Weights of a small GPT-style language model, trained from scratch on English Wikipedia.
Size: 12 layers, 8 heads of 32, MLP 704 SwiGLU.
Architecture: rotary positions, untied embeddings.
Training: a variant of SOAP for these matrices, 248M tokens, 2100 steps.
Each number is 500 + 40 x the weight over its row's rms, rounded and kept within 0 to 999. Layers, rows and columns count from 0. Numbers have three digits each. The size before them is the row's rms in percent of the matrix's.

# layer 7 MLP down (transposed), 704x256, rms 0.13, rows 638-674, columns 128-255
107:545563529493476535471480470538465456473547488465526477389530502549498521431565512563533470455466505511421521474445509473486557448459518512513603461496464431421446493461483492569545503459500505415503458478512513477556428470515441501527440500442521538493459492466497463571459518541468538466460505471453515452527544570508540464503527522520530536530483541532442463510489441556462529508491
103:522466535508556441518466482521451507501523401524532434491524455563528454533465540504496506542570384525477501465568509532464501567514510467515478512570558493500512478497537520522501434501523521559513535537490459567554542529517461480486499574590514479488487475477437493555583520451448409518469482557586517532418459485463496496518568468454449451519446526526575510528532484519451436471599
103:544490554463491509528523531536528458533467429474536530540531563475510568579413528471462530501457494479523463483472522544501573518503561525507467492464454487456514504462468452504540512420519470424517463515501500504499525498525506486528430468562508482451451500472508497554430525497465533615505532482496477462490524509504597472531533489481526492551528557567484535485430501508549573516479
101:479473466510517493489429477514499539461536528486486427448487538523538484477572501519599508478475442490456528474532546470523490450453482500478457574569517500500527474467462540557489470492446527486485521491478401539526458580530504511547521508487415505482501463470460564509483401527556445472521500552384458432591490476521596518527505486471487465528547504496439502510494453514483489560545
098:407535538518505465454463468608493466534497457520490486566517527511529527520540490566553485576541516451454489472521476512460611439470511517486478416478562512521504432535477545473541475484478515477529468524540615506429444506491522527474479502409507544501481508517533414493532453546454524506491490478509508479490439454514433462524534544530518535522503502463472462461477529515518549539505
092:510446466485483561531509448492473430457514500483444427567519505473499521463449489562469502434543458478469598501556433474480510532566481548494503493553532523531463472470547545525517506447516521452510481539480576506557442494432443483484418514514509528491578483513525492587488479482498544465460527445482483478506490449584510520533547495508507493567499475478543536553512570514519567543546
102:565480493597458482509574492482565465467488567523536548440534493495507542529489389529471528499479491549517515507520564529525498547533401498523486598446521521519373497477554424551538475391499519570468506483501530510552525552477494480489542533482551503536504483480515431454517542515480500526511498473538447535471468503510481482465487523413474507489565556536593480525514494541533521473464
107:493477547540518563508472466528491487499483521477542508452488496487434465547558553533525498500468555478497535522421542508649465519480510427512486592544561439502513522465436474524543480499542490484482550490466549499481543564508496483523492465497506502516486490476483580465524484536502502492529542459564506510531543528551479484464544533548501456524465532510483534508497363503445568533571
103:446518545551458537401523463484470546476447461485532553494513554444499502518499452505476531539535461454492530487419497417606513487521556488481446509555556517541545466485479545481508562518539529455475457453574527528442454510543486463505450509567490494491458504464511473451457493518535400503542471441464507451482473475455452471508476522462375428458516463504437469545484442511483539546533
101:481531524444463514495513535483519542410491488439475446550513461505481509456529529492472461502510484513498524539519481519560497473565532503488559540468499514511500460510476450478497546550441568434498552508546462492499502460510465529523516450487633539454541525464526521501506533422469514409576563485445602474426504467554491538507451553533524541498530508489606502542542483432499399549497
100:451528587472497485515476457482436495533577522476533464503485503429554518495545539547557583477439527560455473410526395548475556455484494498529470482496577516481509459495425533507538497475521481378473502530544558514497515405466468462527469528421478468538495474505430475508488548448487551499482517502531551573531606477505526508509459473536441535572456520525499498450491493536423507483571
099:538488499427459494513492443555456590450473534505514457414488483473481528484437466526470512498516524503626413503485456488485558514540400456522510534546514384565490544444543499493486470491451497491526529486482581539515495477552495488505490556520466499496480463530547522539456547475495522525492543524485584496476462506490547505509561555490583501530516588469535531482536553478532511505414
104:510517484527517520485489553490534481456515533504416559560484502486517446543539493460497518478552422497487497545506438566535556488504501476537490453437519507556467516444525517519536497518446490486500510522524500486498570503499456528579478536537353476510462464487468551450618530490533441408489538544536501500488497469450584488570507504465533491535505510477561483459512466493491546542507
104:512422435480473382575471489490514496483442496498477519546532529547578494545501430446508545529432538504517446476558525478490483509466496535462601501561572504531499545549443585474523502474555511553476563479489524523535514474468507550552494505487579526517443467502521478494529526482494480540501550528544489531610516512570479558480433441594464491460486515578518538502437478458493457510504
101:446516452526557444538446477454418484537436519535492490496483546502498508521506517508548433548458422558521456473655552453494498582491512472445497484505519513422494552477468532535545506449529517462527510510488470454525476419540503478453500442476534479546476551487433573476556500504502451447543490504458476548524523539473492529514475487520528521520577451512502511443514540508538577495524
100:506505614434480568524504519523556468510426455530453488551483524538513550455550484642514469453513455542542508490516509486501500515530448489554560476468474476481551494448519498509532519517452574522475524465485409462527514574539466469500536513508465485496466472519535516464511456471469383531482511494465529496593482491479476445525477468523568502472480506527508429469532515528516539458596
102:469445546538553445511506516508535533486518491486506497553465429491520421492520516518457525583515500510515502472548434522496547412538497495503494493482505487511454542582489554416523534484525554519523401537485496521507559507510471505489474516517486549580486537472503553504497416505525492523470500524489501579517552532473478533486561527542499577491444508588493515474531528499551506513538
100:523480530492536517495448475497496521525486540491523539512494574465545532488456465487460552475444562467438565489495485475497464511465527410461462553486547476528547534440544531554515503507529577530516534442537500587452516488535567464530557533498593441531551488490512471527515526552418530479538470452517556470492471552476505527519535483520486490500492544567475495507493478497461466422468
103:521587513496516460557466500522492464503450502473574549462482434496502470547479492570495486520528491495470468469555555467536482540486549518446491588558459496491486446525515473466542460516472464456444476530538515475486477504531546431522553566499574443461529532477484472481429529459520532590525546552533524491544563512482455505515553513483493532457461505509501547519408547494530469505483
108:450462457518515543489509441560501505554538461621462535485514448504477510527518479467432389441509525519532425459517498481485473636499399470506437526514471458474485510492542476433479427523457486458515527502523458412446466504545530499510530532511490453473528495507459486456449458567444504476555489548479559464493523493523543547503482523465500490441529524499486524555468551510506494442521
102:501531500497471467527500567517465454524579538438470481553546473518497538482492500511548492456481517517493451514578450485450542495544529546491504487462539446535469488562511580448488534494502511526549467539475511521525494468433452521485501441479466490554431461534545546480482481474522489602537483508521489493496459429598469506542560510508440516470539545555512552480523532503573458445582
102:518461556490480556494508464523548478502483563450434492519465477541473461486480542567534535450504528451526456444506465547481482537476486541525511502419446499482490494509459517551469550555507532518457549528532509559489539440498504559475485511464483494489534507429491535496433473507535431544487541498474435497489417384464521503480455522472535460499504503416488483473531519500456517505484
109:525480516440564554490498532480521428511562511517551432567499564508499508545434528512461512497475526497437543543491479498488504442558484476528447478511511440595443493609524447560510507491586532517496550480527552471475554477557496525510495590485496552533423548490580489412478541452554532462547463443508504506519518507497476479494504551528568484515585529467492478496559456530451568437526
106:501455470482433515449497558507512461516567526478535499560492563503486541455470492491509484425574524478414523481435496513436461490562525583535488488527546511494459478486487554513458444573538535498427545545546452530500532414458487513412431527513477591517541479528485542441460408474516493494548490500397484479521486487476552470464471476530518465510463516518605488513515439443469475475547
106:435492480499485493433496521468472475496584512448524577463503536483481563591500525407586509562548441565518538513521495548459520587512505451478529532525492484564543513491476450523576544488387463501523564442511473491531497556525542483456555484495497529473489512537500501495529496490485503496511591498482480488480527532530494501508489505453468512569462517482524458510477450501493513477522
102:467523446497435490549526511533423428473502512476443483470497428471499529475504571490494448536510527531470505551496513541482493504426505503499540417552481495490465447470499470529473395493482539542536514442416556496543487464500536463507523513522489502570482465490493509509545469445515569474514555526485516537493579471514542546455535541586420479390563503523541381477544498481460460495514
107:459514462492472540509464506545526446520509510449503510504575506579474484508507451462507517526481497531406426529571491521471489514519522489499509498486553523521582603495446516461531525502544507534475425497500544509474538510485438515562556444536493489532503475481475547585580452522462590505513472494475513487472365440538507454532494442532474499490475504511482453455487563469487482540494
099:489507506474501467563494447501512480456504449507513533577473493486525515493477425590507427539492479443540577472493565488465491416436526533472597545538505402523517407480480495485490497474496445476515570510571509568542498457494479522591482540442438529483497493518473541513547555479484451516508491516524547487485481523422507511564498455500471530489488538526487412430475482492456525461439
099:506444479495521445476555494500533502548498512492539567674503537473502470544548491465537460579492511447524422525504512485483578542502517550500495462526482457525452479512513480478499531463514520544498526530507385466479429455492534516469503473555323492527534550551525537570551490514515474453498441455468498479528499483509612501517451527533397460452542472460530532512459487508466500525482
104:552530435486480536489469539523524520517536498443456575483492409459528473481514534516513516451564473487550524506509472523528473494509509462543519523500494544489456472531528482570527493529484464536490433461484450519531475578376501514591534555483388560560494556485571468549544452534534534473452397501521481475557458501514505522504479530570553438457470485493549497537557489517515487422538
098:525446476521577537510478507507526551496548534489390417600555523430538501511461461469520458494479474533495502485484529511398519520546532494531520485499490464482480515581495559506456478472498491482456424485424452453480461475485529516442490428490439523502462477477514505562462495499455467511470454446498549514576538475528523547581484450515492442491486562526484510488532573497505537492577
105:534486459602488502509522604453454468507511528553465525426527528498421491441592423479485443510467548439529523493513576469529505495527465505555502423500529499477503499505453445480474404465444523561547500464434494532557560485494531484491459474505483511441473510536446516505453441480446501465471583493488467574546533566526465479482508489530449445566481494514507433469450521453535511533572
092:517469585412520523518542507535535548531486536474459533504490476520511481539454505531463405511559520506559512498510444483424492520558443414528514484577499475510569474493486479582479446463463455505480502571493508517495486524492517441525508528548426485541506468469476451513423606479502524491504447464520567510490462546497612492499542543461515533482416508500512512477498500504588508422499
107:494479521513472456536485511563476440550578497431429522508591492434448527533510438544535385558489564504431553475457484471521458481504480507484524495511505463526444487505484506436480488452541547539490566511501470580504461535563503491496554530581495463499461560484446533480480460539490476528462448469559440495463479472514526504515489510534520514497558471537526470550542525469574575454544
104:484511523524531506555534545497518487517531546458551543486490520469520425510420479540541480565519487436511530523445443476518531541525528441522500457550517459463543506541434406486468511485517513473563520460483500546526505451489487511515491477516359474466465530545478499574538504556503509593527495462549501468498498453467556521536431495538573446455463541499549534495505529504498495536469
102:550478547504532549501500476475509564556569517521524526461512495466520503552483498527504492518555497446504501405495492566591523485419473473485489495425472526476483519495460529552490464472498504558489441470444472457482530441449473575534467515486441466455532455517470507407509528486553501488527554437487606481526596421484412527586548474557446473514536438485564510512501519422515528577479
105:517592460539473521530491496492604464506537470460597537548484532475489569526561429487456516513502493473512435466441507511455449462514543477490513531494480391568449485499515487506549487508509477538454470519498455472470506583551449510563480508421442536523483476494551506482456500529485531563498510527428496493547553487452464521507518469512531479442550495515501485479413432552514496478473
# layer 7 MLP gate, 704x256, rms 0.142, rows 639-674, columns 128-255
098:527525558509530559486513491507544495487526511427501529512451508505503531502503555461478540481435472518533477459505441481505449501518543508534443521464425533439484476474520456537436512458524441481535538533418531516488528504474561527553503554439529472603509539482523460494455537545534467424454472529608461422460446502555460417503405561470495525469578511467500516495533522511474496507410
109:527522510466492511551505478481399487521530558491579527513519544529548490492486579437490450434497530463548515481498535521491499514505538506444457504519464443450494428486491489512533495479563516565593479512511470541502495548522519493431445520512467488533526522512519461507499452561510447537397531510466521489530534504507485477447432494491410485572484475530492480553471462500521470500448
095:551496480525444591460472486502474474519468495511478560499497464519447467541458517516468469509482531538604501445538495552571549478494533448519484507493517533486461469464436428441517486568495523485446575493520490521448532527409546454501561519478542477465497529465521518426555464501457539542504503528537491513541513500501384471522574478506423520487432500503492466472510513566535542433539
100:477459506493437504465507479494497515430574489475507531469504516454536497495501497546497501462520520453464473513432497538525519483498486516422506465512530549466449455470561532516530542395591451492556461570485470463535542520465515535487523566536608479531486485452531460585495505384469503504527465476539477559494516548501618501538447501477491505531412446508494496536550463523476495523471
095:504458529532449445454500558549511545477542444485476487377440457467512547595493498475527471543507434493523555479479427551476424540520508494524532471516525538504506445455481538498527523466401540551559467464527479514552518497453394489517618494552466522505440484566452517537462490483499490521494571480436519447527549499488465561485532515425550497539500550468523487512484454477469527472479
104:459439492496421580500432522523532450542488441496555560533508541503518519496534487555481492511426494511492503576498512513535531535576473480485503524513521537532525468462519503615526488508469444504491494425468519509543495477445502510496545438487552529574473541511514494520467579519481492488490514569479547417524519417504514519444494482493548575532516515498518506505543438597589502452571
103:471460467498421448573538458411576491461507476513482525421489447479506496563449548467483515557445457541465491442437459501506456513616535477538512496465543469433509453472564503487575532521497488461500465522484498468514479489489475459450514489496456478482536634564527485491553431490482483578525516518511478484474492502474441405496470486483431560488563461498471539484502471526502513487511
103:504495464510512520531525412523446516514517499424547409467496473509466457497508511580480510487501460538483488473539570622486524562534461446441545528447482528502518504457522503506498486496507431490501571474453527431516470490486484601426506523459491469466532522525477606507562400512479561516487450524444559562529543526573414510510523539518504501488486524495573526505540499522477538539442
101:474487483556487511516453498547548500491505519497439487489511528448529594471506589539508571454486477523490585506505448568548498596386410519477566482568552510573531537484526461561478547475580459541492536501492459512496428432508546458537499465445567487505496508549496553583516525527486465516447448518444502531506522523505520521480559421486481575482498504494515470536586482530478494542482
103:519483493536457513446473493553504528501497478510514492457531551524536519452562513458402501563509544498464458509556501467479471455537452580530502493599521450482500445499596520486530565514449433542540509485507554522434547539447466421473520524481457578515487540499515478475512510455585519506547550460560560515542494465523502521427395546487503552578514538522537587511551461529454452458492
102:493562498518544506491401485529435463401542547460466574476483545509521502523602447487457500562481520464492575502509455480521527478472483487466482464519500532517447557470507541506521455446434444476469545487465492452558438559487461479471472473469517521456479544447479508488468480540488507548451524492550461395535548509486462499454537463521428500504428493495494507545401420464509519443508
095:479517457540530496445508463456548491487474455529517570496511489453437492485487545542465479389524555481517471536492452500481488510549409494594467457437556538495554538453515453507459577506517427514535476508497432471474541494524515521553509458465490585443536533484469539485483542481662569519558553529508496510558532457442514553481536477545436519491522428533499516462563474460515474534529
095:557457516466472569532497496395501444520524468542508516529440511576423519448527502568470527470524497475513511503474420514514482560546445467497485501454506502559504479418531492494462509548486411538462500450491532490432455519531443438443555477398578475520531458460540509412475584510465508521487454500570449469514504484509452539543486417522474469494478499502522492493492533566566524528471
093:522559526528451507527406538598509508467525507555455560466494533443494518464561443543476524592565504516528527539519513482473531479555501595504454532501536492491465539460486541481457447579553540441512540420442492508453474509540533409373523478451482499490537460469486459527540495462566542486529490483461491497504489532482520492462466510504503526446538508406540526516442490473493472570522
094:513534428527537530464472447482479532466546511431523521478564520440497516502466523547489507523455468493486518512582489533543424470578544512488537534521477587558510491522437481488492528511520606527482505428471493554509459508534520480503523393455518488497520482478548490522453492543537551524494509522536559519470479493509543457502523475510446531574524468502494509497464523497517368591514
101:577506484533469489516497459553487545546538446562433520573512489499487527507565559547494494517492446550528560497532504495473568439500548588475458574473500549505483506478539502414501471501405502538545465508451464600598500490510498462475532501515512509472463500487506522522495479474424489479513563497473499500507487491502471490444509478569512474462464536500473505470512502532562521552504
105:514461461451556455582489462568440590537462537515588492513464549442486490515509483501490513460474542491536499523479465535542532517506478486469527506516548554526452483535473447481543489494494491442547507434523502494562523515497456508446552527510572532479461528447524476469481410548469446456595496509472485446538478464405456530509513471487449521537520406472519514568506515509565488468459
098:515514492521443511480499565461491491447507443509423578466465460505515501491483527471457530457523490512484493501509508481550507539495555511525494511455543465580488476479498501499511511504481468413530542447487544549478457464498505548514485546483503540500491449531436535425588563527527540520478518547477531457527470562540525510493460472500485520578484522585503495463504476509415457529461
109:527448403530468499521459500520516480578529552502462408537501488460554446540537515465473481530551524476561466461491412488498464492483503497541490484525472462492535555449455506435553479474486496509555570485458486477500397512515558401537453427513519564504483512458463447484482509534494471554420494559463455450472494474521516522549517499498560509430496481571479540526559519459493482553482
101:513385505439562528470470499487477473513474522507444508493428488397454518495536563510467509508472475509538616478492474538477474493487571527528501508475493441479525450513500522466481520443490591500501420456457526514487473523498510426530520485569553473521514493478448543483561505499488472643512396538552549517524445512475566550489472508480496489514557524487500533494483450512501530471438
102:549507463478461501528508489514439459583478511495439477454409472483377499497504474455507407452483480485514589452522514570517514562432517475482475551420485455466517501512517487457488536461472575509495497502530524495472476484458492536491517529524605493529488452491446618444529387455475485557525470461452516487495500592509546467566470530484543447534525427433489462442525511494532560509547
113:504483583471493527472514501515531562525531507566505437549489536442392470579496579546441425517484459437472488520551499500562474447521465494455427441516505545492494446479578514521539465485535453479522507471495429547510531516453448452494546506460518568470470481533408508494470487486537441453476524455449501486531468427510468563458579553499476578495486513498494513477531441486566525562470
098:470412551436512496499493545540502528499487521514499514497482518546504473453534480503490529458477486463533476497506482549542525487477435549491481530481498498555529529423556455550490486499500450474480477496449499454539526452542572499473493477556453566551548514548492524409481445515503509583384448537493487410496459467485519494483543538571419597474512538475426469481479509491545479592548
102:481559467441539468480485514422474449471552459446522538496502523519467474552477518452548482515540554416524550544476554487491513519520573551456491485460490505486474498501532428440539590481521585473513618475477486563534479488506463606408577509535491569534507503519437506495507506509528506466484489546517470533494414542533551514544522524455431532503473520555426489449476466510478503513513
104:539475420475512497486521522514479587545472574449547458381428460506532527584555547457539452495519520493490502491558476499470451548501489470498538559482499562419520525493532563475508552528440425514417479547496489530505544529486563460435451446477459470538560498496460485472497500506514494533544457451540488464441473493522503525521433590486469480483446483491525495496471473541437520658425
101:492418502553551439473518460521520464546557484493450514425469529489471567536587529440452531456580514568539505454529500502543479478527529456468493493427491540507488548502516525554469603507560522504524522435511494488420483531417598566526484527472579500517472583476567472494484478472533527502500471496510481529489499518414497471443567517566570458504517506500562572477449449541521452496485
097:444420515498476515478436471558598456517475505538496435497486470432548446485469493518503428496561492526519578491501564460462528493496521485529466499451444517481475518466451493509485512508428612500485501465550431524501510519522451567458513382468468511531527521501560558471539505522476500435527523598433450499456483487500443477497519529522505482486496526490495478487486535521516483488507
097:499488536481447493481430446526587522490483550455537500554562519522524476453500483423456457505470542510548518451523478478492506548427536529595504546480569527483471435518497504487490470501397550461496483487387498546520531535574462487518463522548517517526531464496494507533445553475471453512411425491484513533542534488631455476499500528572441471497444502434509571511589465473482484476478
097:419550439494503428501512493505547529482551539515551503553505465458552429447540572479477510482497533492569559570544483467478568494466518477460534553513524507392421538514470528431522556516527489461551501540473465539419502504505505511468498516471414443475590531542486513458520523523496508551413495532467475497415438503436461457491494411473469588519458458470570589472481528513525459462522
105:476509516504571499516535501434495458539523432447503463502481432449447475492543440495562518452476497438521461413468532487518475508531519538505505474527510465466486551538515501497514474513509536472537548569468570524523490500469485454548537485418526529561406528485446464457550477519532623486492516529473541512604526566521471458566501512541468491433515481509520521464477471507496568579607
105:465521459539462510486561521510516485413465515512536473509521467517498490493503513471506487436483477506511526495497460509557549596562535446440478546517499453491459504526510497519516499503546502467546548461486519469532428426604542512429506485508557532442485485507402514577498507443567480485489509440542538510485534440460490437434517499510411509491536473576535489497477474540471477520472
100:539547613546532507525528479517467465481500473488493419438559517537497547442454481474513530468544462579459428467499501430554553568544527520452442488471491509504500450504492504551513424488442541498522476531504529515490525495467457485491505432487471457558427502559467514512565505559509450507578489489580523486500492536524417491468532490470481546523494475508507478466459493522559454513543
103:494524542537502472429521410471547465606520555492495460480499422474528479528565470437571450466450537467478536503552538508452493501467470544549513447542528504521439521536482488489490457503484484530488466530514490490587452467485538509494556451515465498463550451531496469454485419486469477479484497504505502522496439519477546491418499520487472466448524506510482482527484544421489517435494
105:457563436442561548535506536468502504493572467539567401457485460488560486494532533481548475496501492517527468484458524525466508558565499485517372520483468499549500516515485498536540511495474450456451459486486511458417544558502542524469565511496515559507459531560530434491534533412538483505570542509509508535476513514470436473566537554566504531543548528507487531493543522446509551445521
100:522537513481487503468510511455558549530554515566528587482486568480480498553486480464503457497479459482439545534534524516456546483546499572544543463532518505490473480571498492467503444426476455567516514473508438466541574468497509394415545535436445548515528498552422498434485506508462471444517509444443478535537416492529474513472562552533488542576497456461392510434550481509482503490499
096:411493512429554534484533495497513526505493470493505486522522483490527495477508538568579494523536498503582540545512433499509563437427485506436468545518546470482432482547473514546487491520548456525525494476528464529562508484471461520463483504492488494457528492520409461497611445416513477454457448521490593481521473527497457535554531523514419469581549446492496523436502488462565543575501
# layer 7 MLP up, 704x256, rms 0.142, rows 639-674, columns 128-255
099:497492515543514525410495438479443510542556493501476468433491421492493535450459504486521467600555482506500534462534518553517498505468540527542533438517473533516475530472502536491537549583454493517493483488498499511527501539466512422513464523499525481585544365497465495494589418534461480551559484501527518528440448490522473590451566471504524505444496516458491518611499558490453534453563
106:542502537512476472514539531467441588511465530600520519511490519501539581544425516497498546543493507456597474459478567488478525517498530529517342530455528525491521572570508440472500516468559513445449516512457513403483535539427550502444553539479502480469489514502471485501427553558525424523501504487473559519482462474474507441495506484453471502451515505495469459564512463464560460490535
101:503412525496398444459448568523485501455456497442505443432468533466445470547472506405422522534509480511439504560530531574440489493506553503472512511498533492529543515548492535532517548506532501550444496508512473513535472412571500490493508555513468519626517526497460494567451514507452494502465479466509574548439514441488431464513513478545542495526449536452481473444584445533488411514470
095:470523517507473503470541439462440512489491458463418463481431464458520534395583559519537471527468536455537540476554532556470571505462493411487444475484550528476498468451510489513474488547522469522495429508541472536435520489476468430518500510545493490545518523441476536437555508471509525515465493550479496544522482516497460503526515477540518508529478496592524491468566478466478509476519
093:484452503550510557498564483444512468493576544522504509441563502502457504439504464510463554374506493454540541490513484438530478493581490446434523510522500498542428436512558520475495564535504469496489442486567515534495535517517417468440452463504466482437496532562461525514437497521492536449511535511437499438505482498516557488433531456510539558416459508452518446506495467488548554465509
103:490464516382562490523499502481555578510521495508536549435501493476500486482487531487455561436538500499461531411489457475518467535527495498479495375491489493525446539472520490428517478464503549415535454449499548480503502505537464515564518558539417545534455435443497470485461441471495495407549483527451523553556446477484461512525504580496467522535496526552477502431466541553466465478494
105:482503472543463444520585482492487516552530513389493451552502446491516560514445468559518451577524519470470453537508543544577524497520470516475405575535484442517541540439490517523501524585491532505541497519411527491462482523434537553485504509489478484499551506506497493446518530509523494512489471466516489433455503488577517431504493499438500497583550498551467568482527551492508502523559
095:444525518501545510540495509495557533531615476525506565559519540498568522513494502495482445492398478535554522460483508453494526498499557445558479459477558479548511499518528508485489619484471493529514507541553387440486406511533522494514388497476501535495512552479564494504511508493454525543466484493526483522522481523526495445521524480512566459417503459502535543482539548504523541544451
098:466475454542470514485502443456422485476433475489528489546539467492498451507450503552434426448523522518499501511482502452510487505474532550500534495496496524505501512493496461541474508468492520412455454440524474552558528499482431499416525524594402497482475482534485505497477533489506457449474483559478539524501578537516495473515514455493562435484580582531532399567565480520536428500497
104:440555482441481445505439561511440450563552508524527446529548519557544524505467529486619514461442469434509488506526521499470530386505531556548434489520519538500519477410481487455547546528530499551491561490566533533456523508485483523474455426433451503450508547485460459556483448489546484502591549475496514515532505498535436529503513446578486525497530429538499476533500489485579480513520
100:534518483481466494548500536451452543489519539371476474532540494456538512434470512489480490515532503483518528498461494543555482475485465514532471522504415447520545530510453496476501458489449507550520499568487505500502443488598513495545515528477451539484441492462513475587498510477537533475485488504456502488491432505531468459446596437551505491508549558469505468515441491576505482533384
103:499507482494507438422474510461528453403550463477462513463496440562479512489487479499486506518497484481486496480502514556526481599512375480481487546499469523476554535505516404495478493544466499471528539501496476499472542494508470534543477555496427521443452493485540506534486520543481509520538480497469457488532529502469464450479485580464488508486590470515462417478536470527490546527477
098:437470551463510484540506506532563441474495480507432534516488509481509504501549560513466445489537448504466514514456566443398344503511511447451496504483465482526533472482511570439487532471472485595453520522557540493463552506549514488493531530472468538497550510499505402474420477487519479500558478468503547519510530436421485564543559511509524536467461494494445497508562515506528492530472
099:480495460493506540578499469507459514574519534516553533552477559440515553544527561498493549538516505460515473451541510518529481528551485502441496471449584439459495525495422541508506560484502525479480503514509494545503462457485520532522534520521552483547504495455504517436487502442444501532555495473556515493547493474516563455451481424437493448528539444496481459447445526543545576539468
099:472575520559534399482544485527455441469548546520517492576553536486500593421490427488513508441496487488517536493519461473519434526518506467437446543501553472538485505504632477433481529563522563508432466505431512511485540510471456484473520467516457521473511503503543498541417554605485548515446442462525557455506518530553510470574503486480515511581450454459535539552456504503566480556503
103:567531591502459572492421421614389530421439532502468434422490531520485521539463547510494518512484428508494439500430572497464484481494498561517493503517441505494501491497507465547505468569488513552418560510483558487512531427477495513483473519532572517507446514463427488426441504470567504511514497550492549524559497465402448530476458529519509508461504510531444564489555490470397434557482
102:479498479487575532557501430436559451495482535487424492477539526517523515512465530503550511461486557487502470541524509479514496554403465519608505467510522433506515465552477487503492563490487543506477498440447548503484466512513495461507543510487482498575468498485491556508414541514541462484447434564527539427491530503500536523458601420458525498459486530487562524533589565591505521389528
100:498496548494506450513470466451490428522542446495566472474578453456491467430510467516432484545486504517464481532576448467564440513496460427517550483576536430455467490471495498491523515457536505527478434510467450527479498464510412552442538505454483511521478469550514481500499522480564521460519552579477459526551511454516436528479512533558389510442437480446500500450488540545516478492541
107:520426475480481527489458498517516463492378513544499438518518498538474419494494506500550466484483496464537486503467536574458522463471520491521513517531478540506463415485556484524478476523468448425426565504471526515443566550431503558539543494522553594449548479564501515454491507546524518464446486520496481539464516571542527419483600512484504494443475513465469466544535511527561539492520
104:566479493426507447502440464552493531488415515474530586537500518498484417435547519543425576549518474537528468452445489477472495526584531490541513468526507546518527523502527452467480520541431560490513471431535575465531535481440498470499456515450480522551520408574491506493430492506484477499545452533524467434461533500522445475495477469420485558500482514480398463435558548468482528480471
103:450548535578481514431504526515499508501528559445547496486545473495510441538530493519443568425478485458542475435515559552528531520489484484557457508505542519423487575506523481548502466555501493509537491490519504480569549530476526548471521497505424492537544512546586524521540511585524564494509535404476480450592463572502478467454537468481435565542484516548479554500511491530537506468533
111:568479570514538514433468484502501585460511469528521460453492483566566450462439566514490526531475567528451512520549520447549462574474522484526544568505489470444377471497538408567487483489520603517484481475483484523480545577509491483529581486472453512482457495502501541513460473490472460407489435535540487477497468533508470525528490577458553477513583491431472526499504530569535500492628
105:531465551480548520486480488467537485408530538509440427478519418553494493468508556534463459493478543467486544477513584446543416508565487524565480507472490487428471474450534468490531541548455493494503527488492480432497595447513549561464555492489483560489566474547511541510488483578496540589455435469460537509502507503519490544480407524452463569404479456524529489474454520555491474514541
107:527543521481533569470474524532425503484506457495493479467455471509450543543506460449452451546515543478560467453487538597513474461486467507525527390483463508537547501507438474536486504589459417511420513523452530494517512402479473473462446525539571545525458497623493522452468442539517526517457488460501491454461478484523490460510489490472486518505469451466499471530456441501483453556529
099:512538547555495520428499502470456472479528443477559521465516489533468486475548492538516444454493440516533496519482474575490485504538498510535568422500453449546453474464469468508523415579547474465484510463481518426429460431518451500526478470519521517562461495507509436487505428491537508515565486534503447462499480565411535504461542555481483594459486515482498527513524510478475461472476
100:483469478466509475488504533614516565465496540460541448535392468490513496473443534538482538476476494531451491558466477480490441534527565427466537440535450573491489473390425580468536518514534479478535465490512425511473489506529469510458528522470461421524595565531547435514477458564576445520458533574519577547475456526486491524546564451508427494495499471535510573530580528501464553493488
101:485430494437515472556522553465526508501465478519557489423472571498450493541521584511516461480568464454485518567593553561474501519462500497557471515541543489425496521536493526503467483528507470509543419436459490565474518515419467501547577512492525387526529484471516445536576522516498518511469468520444542546539497466494457453531453502504559482522532464447542549483513546537472471490460
101:461459544475475489511443547407484430522520422537539486482548440490492507526506534581472537517535499498577549491502479490503508516471577483515448476414458539473526515532496538455478523515526550470543575462534513474493473475443463538455506489542532509533529528492455548510582481458501520523425542550363513412523578445492588432455474500476546538510495417549550486538522558539568511511497
105:402505538519398497406565427567504495567393539501470486552470496525482450482594504496493471434477503542489488487435556569492485527492486519523522432501484481470492486506515533447402508519500479407468529488474455512437510562558506471428427521571437552491501500512472471539426437489520550500525510496507465533502478513461455579461471489555510568514511477498553497475571535504480522489514
102:523476419496484528515481495492477540558457530526525528506530482477416508460572476566453497459539474489430526555553545463511460480539455523558467504510484485485484494492484500495496469537435502436469472550493539518492504492558520585539497532507518490500438570536478524517480443484511509481542514511448496592537442529443481596463528537452486497501464544520533490511518485537433511529450
106:488506498500542475505535473480569521565525528537499408512500378456472552529506461530559541467500513501485479464515508531468441492529435584479564460468535572429480552501512502487447436542528541533479570488514546484482506479501442509613542552470520508460484510524462419579504432553523512507556510464446518494475570544501498519487446499463495503469450457521510476534515516520517489506525
099:412507533470499516483486484454619540481488480510557406457528513535464535485525556491510503462562451535457414517499474514408545448462521484473536491528564495489421483468525410522478489523513539500441528522524584428496512458541535540517406491445515520438538504578493514513514451532533442458498468495525513497414527524517454484519529488488482496523479529532406532462494415528507510464431
098:537537517551498516468473498520384499518451496404491498469601483525461485464508506565515520454515466503489495453535475476551511494567510534493546454503468514533540515497489482406459503475493451509461539491556514518480468568479429499534521488568515443490426541476491543515519455565430503536482524514519484574509429503507503442468489481514535529473542467523421457534493471503473442522464
104:557559530538546490510529531512462483521527544493437523523506522520477488478483433473531454539469483443565575508517504537533516520514482459482553489507466522483533473523503452498536486503474515502571558516514448468525495423574483473446525567526400506496540555466477503492482391542517531427504508493492499489539428559514558503425473442495513495547438462547475449485433537538495478524493
097:391485545402557476572547538481547483496510576545467498477453484390518434428563511523468540526523489445482466501543468494503446459485502567460503449490486501443496563497468577530537465486486596535514500477475497450517479538505506555478474522459456532573468424561592508491461511392510568508492501486491554509564477555443506497463497558432511492503555527526484483553532491433520458477550
104:426528459518537441484476497450508548514419482447522606564484533556457481495521536538454518521537551507516481523544519460521595440546549486585454525466486527528438471481457492507436488511532529459465456475466535480550526557540459495494470460460480521457472511464551567486493537520551561572532545525525468525457541531517489534496456491568512483433560508550542582543509491482397501459527